python train.py --d_model=128 --d_mlp=512 --qk_norm=true --extras=["local attention windows", "gated attention", "a norm on each head", "capped logits"] --init="normal" --init_std_up=0.0451 --init_std_down=0.0 --optimizer="ademamix" --lr=0.000587 --lr_head=0.00414 --schedule="wsd" --decay_fraction=0.681 --batch_tokens=8192 --seq_len=1024 --train_tokens=92560000
Each number is 500 + 25 x the weight over its row's rms, rounded and kept within 0 to 999. Layers, rows and columns count from 0. Numbers have three digits each. The size before them is the row's rms in percent of the matrix's.

# layer 8 MLP down, 128x512, rms 0.0841, rows 51-127, columns 320-383
094:463495508450495513514529482547508514482507551485474498509530483504495536510492510513501482465491494496534545473449495486477475514518533530535439528521498477464510524525448468497510485496495517
098:525507536459520514493467472518556492528492469472516496500474495497513494504479542496509453494520471517463523491496431459462521495509535525503491504543478469462484493506471495506517458542521472
101:509514502492456507496481502508523519538497491502517468540488489511517526460475535483508492517491493496515528480490520504517514483487458515461518522498536519503509505509484522496489466499511483
100:552464491526462495472509489537459526530492455435498503501506518518477495478488506476515494482527519518507507491519544510501489503480517481507471505527510542512469529511483481568476502514531536
090:504532481501485486471484562487485509497483498514482467463500505504479492518523526452494538484498498527482462478511512504508487487525564513503509500525500542470522507542485449490504490514533504
099:509506488484484460489488517493516490491494495448475483532453501542514515587517485465483499490483523513477504499480517467522481523500505500456454489523490534539466482488500445501498503471497505
101:510572477541466533475520474492488497516471528495450478525442514489498486472476518524512520545454478515498476486519517527491499500483503523510457541517489473521543472526485481519503514521516507
098:501491439462484489518519486455451540500525454487510521507507489507502460522504514470535486493476520503519482507501516497499519533513493531494503534515505503511505464514478459541480519493506512
097:525492473479494435522531503433511544469483552486499521508491499567529501441497483509520503514511501516461506503506500543523512516504508527482506508517474549540507501534521497496509452506500490
100:502488487484474487514528525468482500492497528490453486507523487519547514500517545526489535488487513513491540498463501531559475534538488474456487536489513520508522440497485515460464496536544477
092:489514500491529506530532504543440555505492511522505514498475522498449518498487483487513506545502564523478488541524480495504513547461531508498521504521512506477525524531511546535499506483511532
110:470454496489533507523515491498532485487469454539511549486523513489510514503500489526481486496539490518435494515465463487484529480500506539514498511532495475527499493484460477494537537488477476
099:530513509479507537486489532482473505479473492506495500476514495472529509497451497458490537480536502498537499554480525504465531488499485513513521474513513509508504467490507516450538483529488519
092:507513520473504466513499532498532472466505468548493490485549502510502513520500479491532487509518481480490523473475492529475510500552483498473491502524485509519482524460495454470483498492522502
099:524508478531468518529512472473480499504493466477437490502444493525438533470505491499494548504506518516512454508503471518496477485507488525516526489481474473498522472548504486476523514539489527
098:502492459499557522521494543488490461527523452501495489515480493492475534477564475529519540522519506481480498491525496484494515443507485528499466483494494529514510477532513491508507514482519506
091:512493519508487490490503482488484486476457526515508492492522512484451516492490466510542498516509512496511544531514514497563501493470536478491517520488480460506504510509468540499498508473514491
100:493531536488472526450524497532513539519538502502470469484521498469561509501509472493472494519527467489549503536532498465519480507486483570503515491500499482482525540521513466531523502536520517
100:498522492525513523517506494543501492495528490494473470483513511536480494486534504528537524547479491466503432525537490515500489499483512493528494521486506515486528507506493487502513474508508537
098:499505494468515481537494509490570511528488481546453504480546498557479528492524470437530520461501558472481491509464474489415473476553462493501519513495510513459504531467458489496530502479492510
088:503512466502511502465493534509464450544488529528484501469464511501516519518486506516496546479502486536537481501455506521493531514493496529502514498515505517525510472512536478513548508478469524
104:510506561529497518512466464465482518506439478548508447513513505539510474495513475466489510499504481532567511486554505464526472495546518429504501477480494484502504505500486529530520509498521510
104:501505522509493520477517519435535521477490528501492476499506526495535509500510500494523443548519475537526533522505517496526517535550471497480477484518495502469471507516511488512514496496498511
091:478456562496481499514490516505505503531467516469502487534498505513538481519477503506467519518486488539508533537534467481539486463500487504448495522503439514484549495511492489447516494536518513
094:473476514468526428490514547504493504462491514530549514486522474505486509481537491463491522492462536485512485521504502530450584507458499550525525544500450507494505523450489503470511550479453496
092:504497516478517512499467489545490502511452476518522513512447516494496529542521519549451536459457499506508487483471513519458513512490489540482526498454486490484460507427504538474495508484492516
097:463500481510542531494526527447500507505483543460508502482488525500511501521488448565536476507476507474505493514513529494482507514506492475499506513530512462500513495477504513491457483510452505
102:516504526496468474485518468485506500516505491529507493526485457537539465492502513482553440507491516479544506506490501526511487478488511470503481511527485472464482506538493490495455471492473515
101:543492485474483535490538484515532516502505481464489517514513483507497504502545523486504483467483483527458478478534515510509471514511535446502545519487468506500504500514508486481500537506496512
098:524523448536522500553482516481482509453507530479517474502481499463504474498481470524476486507474481506505503457459503479454529521494470510554537472530485446501480498496544553536494517478501492
112:455487530541493513554452540473505494517495545502526501521495511483523542510531508510458475473496523478515481528508493496524512483497507497500480489440506512562506511509488472483512494437515496
107:459479458497494484504521467511481532432499444493501529480482482490457508506479489534462511493518479473512431497514496495514510539476503536470497487497510515523478510474520509516452451516474510
104:492498471524506524503522500473498510507472458461472498479515484485449507452479473517544519449502519526472499507479499473494489502516477526494502501493501480507500525501512493487467455498498467
098:504520532504511507539490514496414487508486464536507457476493502518477482435517495474481510471473491515459499470477517467507510495505503458476496478517513490487470465502545491494514479510495510
096:541452453538448486460487527488501556523495513474519483495507541511508505477489541522516506528509460515507475462538504477412541516444487531507480528510526496488471517482471512436483513507498489
095:494469520490495535467472503519479461480473467522442481479541442459562467483492546448542503471475494520460477518532484513510518517504451498529507486468493492515533504525478461489465499488463467
099:502512478518489541513481489553486487487485497536455478511500487440464488488486551507495546538527527484544521496490464504544505469505498510475516495485573477489511493503501517487486504534478499
104:501522507526499526509498526513471515479496522495481534512515517451511457458531498471510486486492485518519468530483502458453524492458520526488524487512506466486512518480537518521495528557486463
103:549504431486469472489507480499554521499495494554517502462456474522475526501531481550527533503447511529484521516518492526457497510515535496507497543512487475449515515484526515506498549488468521
095:479508510458526583472517491463478520471493458462505515536519515502512469521527494490512532482509483556529540512492474521477515496472522539490505537511543497496541463486520491591488530549542484
101:463516526504518525516528498472523502494493501530464480521539524491535471476481484479522498484529484503530488502506512502504497464547515489453500542465489516491528475537494444459490429467483523
101:513521505490498484527518470504428505522539528483487465515495495536481510504498499508524452514484505466502532491512502516474485543528502449518511510506483453506511519545510503469502509481503501
096:474512476520484532522492470520485497514530496472469497489495496525519458466550527462470498468487497462458504520548467471495486526491493518485527505468467459468514497490473493531479517531502494
100:491453517510475483507490481493531523514481504486558505486524529477503501534496488485516521492518508510490492508501546520550517474481542515514490544452519488486534490464486516477547498473524493
104:494493535455513453499500491481508443518466467557513463491484495492494481451488518522513503490512516487551515479466524467491490514492511524492461491473498464525471526509468481491485489508467476
091:509478549554477520485487455539494461450480508496523507506466517466519506529546507483488517496491489506524499488456497479520493537460547527473524458476517545548517486458548480490495545505542514
098:484493517510502451459483555484474443493464473540467484499493453496523500516488459488463534438485509510512544499506513492503502524515498527524476488472491496550488524466491525471482486467468492
101:467438450511498486507488488483460498513438442493504507436504479493519482541501478514476480499509518450535492506520502511526495498495476499509508488479476491501506489475453503474440528489499477
098:509451521517516503491489522521590489515539507482485511517527478478507523441475494532476479505493527512498481481463488509515492476466501479502496533504492486477535491467479486501517488485532521
092:548521491440495525493499524536470511469444502506521497476446520524456507540465510506478515435502490491478535515514470506508503512494467511517479487529470507501519521490493521460494506488497485
090:521496466498505506512499529513488461499547549486493481534526527500543481521506538473539510508496482512443496558530472520462495493480495531472482472515529522500514514522465486533497510513487533
097:497492477510516494539483531500537510544498497486505522498512528515539467480534478497466451497506513497479540500489492512528489452460492497494470529464483490519505492483512484552515514486497473
104:492473453491433475547522520474517478466540489484503513476535509512507505520509482482529531496539516503482482473534489525497494497492509489539459508490528523495524480476508532561513493499509535
150:530501516492482516454546475517523516515478495499493516524502505509516513531523509520523494532519524528517536498507478509525485500520485484496521474481539523494484519486515496543511509515524493
104:505533498455552458488471503501528474478505514504504506466503492513494520465500473515499503510481459510505500519501501531516538507520476494508480498532503506459501508514489543491526518505512457
098:486518493518512467473447496518561430485506491529538548510473498488512478518479472543535437476489486435500508496417510525468478507489487473505510484489432492510499510499491471496510501483483538
096:513470472540523499514524483485500495515497496487503469484503508522504539489488516476429504506550493477474464501492495546501515482512470499512508504456529518439481537435471558510513515508474552
100:455446493506513480490469491488469485544492499523495477511542502519552479503506491486501534473496539513512505466474511484497466458499500476538527475501475549481479521530476528499458480496517526
107:527479520490545524565563511504467482498454520526481445479506481494467477481449527539500510527476527466533522508533460508479516473497515476512472524481519486503507538537491497561527504515522499
086:493509514523478527519478497520522490537469499506474463512491515509555485498498524475500511491528542498457489510476535478521505455521491524474496479472508538525457464487466537509490488553501535
112:482486476488468466478501544490474486523487506516496528471487466485488452484531505502464465477489524515536521509546515441492542523506484489545507499523504484503512494518513564568452472489497483
107:479515558519476490497485500510497438511536493505560532488549455455506497505487471478456473463487487499445503507498536515516518497508509480497481493529514469500515587470485521486457537467532501
107:505528447510481532482560469485504543502500513477518540455445482527464525472493477569519503523493490456489485533500484521456505504486525512478552493515483503526502491509548537522491468473456479
093:478504504507504485512469506513531526508509526514495470487503509509489518521466524511481482501458565516504528521512437528493514512494464503504558515479501488504518535492516469506509495520500494
101:503495483453509527545566527498479500516497512473457448527509535504485502540496471529468476510469504514495526472515507501514462505518508528530422515520456534478546507518502493524493519482507540
095:519479497536522529508494524496471498500518497532495525506517484474487492461504517520483473520502481497498512468455522504528475511483500511482514529484516503516503490504539539477487488523517524
102:421446502450507518475492502508474551498533525461478518499512522515504474440528528517542497490505488507488552499481491467524476491535438500498500541483497549467489539443527515504496479459493479
106:457481522500526470494449486523458484472494495508519502496468459521492500460471495489500474455478479498470549487504519483484476507518450491518469498455451496481482526460482514502490475418517501
098:528492495449500493523526494521528503485545502511495509508524551472534514536503528509528502513512471467474494533545505528458467481460547510496464519458478456445517503455523503493490514487502484
094:509502493479509533455530476478451517495522534521517491495518542463537518535487526505525531517513444568522468513496509530521518495499514496531491462528531468481512414562509529468507511533489510
099:510476500513456434530518497492497523489508539523503499515518514490480497508505513500513484482481500467528518508519525483501510513477513511502531510524481483499498459492502508550484518506564482
099:503472479505512485489516464513475569522517503517520522526458533521491509461494529513500543463528477523549512521508494510494491503507522483537511501467497481478506516500475492501490551496513481
099:477494471513485476509533497534539512496517513484487538505554546480478536560533483518477509481509453495487458476432538520475517484466540484510507499513466480518518513454497526496531499514455497
093:550524464501506513497482436486502516530515531447483531545465477486447476519464467480512470468489467487504488536462504472478468499531478463534494540526474457462490501543485438499491507479506502
096:521519553497504529496542475492494511494482557511515517491538521523481508480499516495530517511480514524559451540488537501497506519500527471501474493475487507544516485531502504492540514507496533
096:469478531531521476450445507507458477476546461511557520489545474499516479534550472535502497489502509488485489489507535431482508459508493543489506460494498513504462536481504423505459484453494490
109:482505541482533466496471534492496468548463508493530518464507465455452480504470479511510472526488518494481503507514473511470481501464479489474506484543493490496530471477512494472510505466495484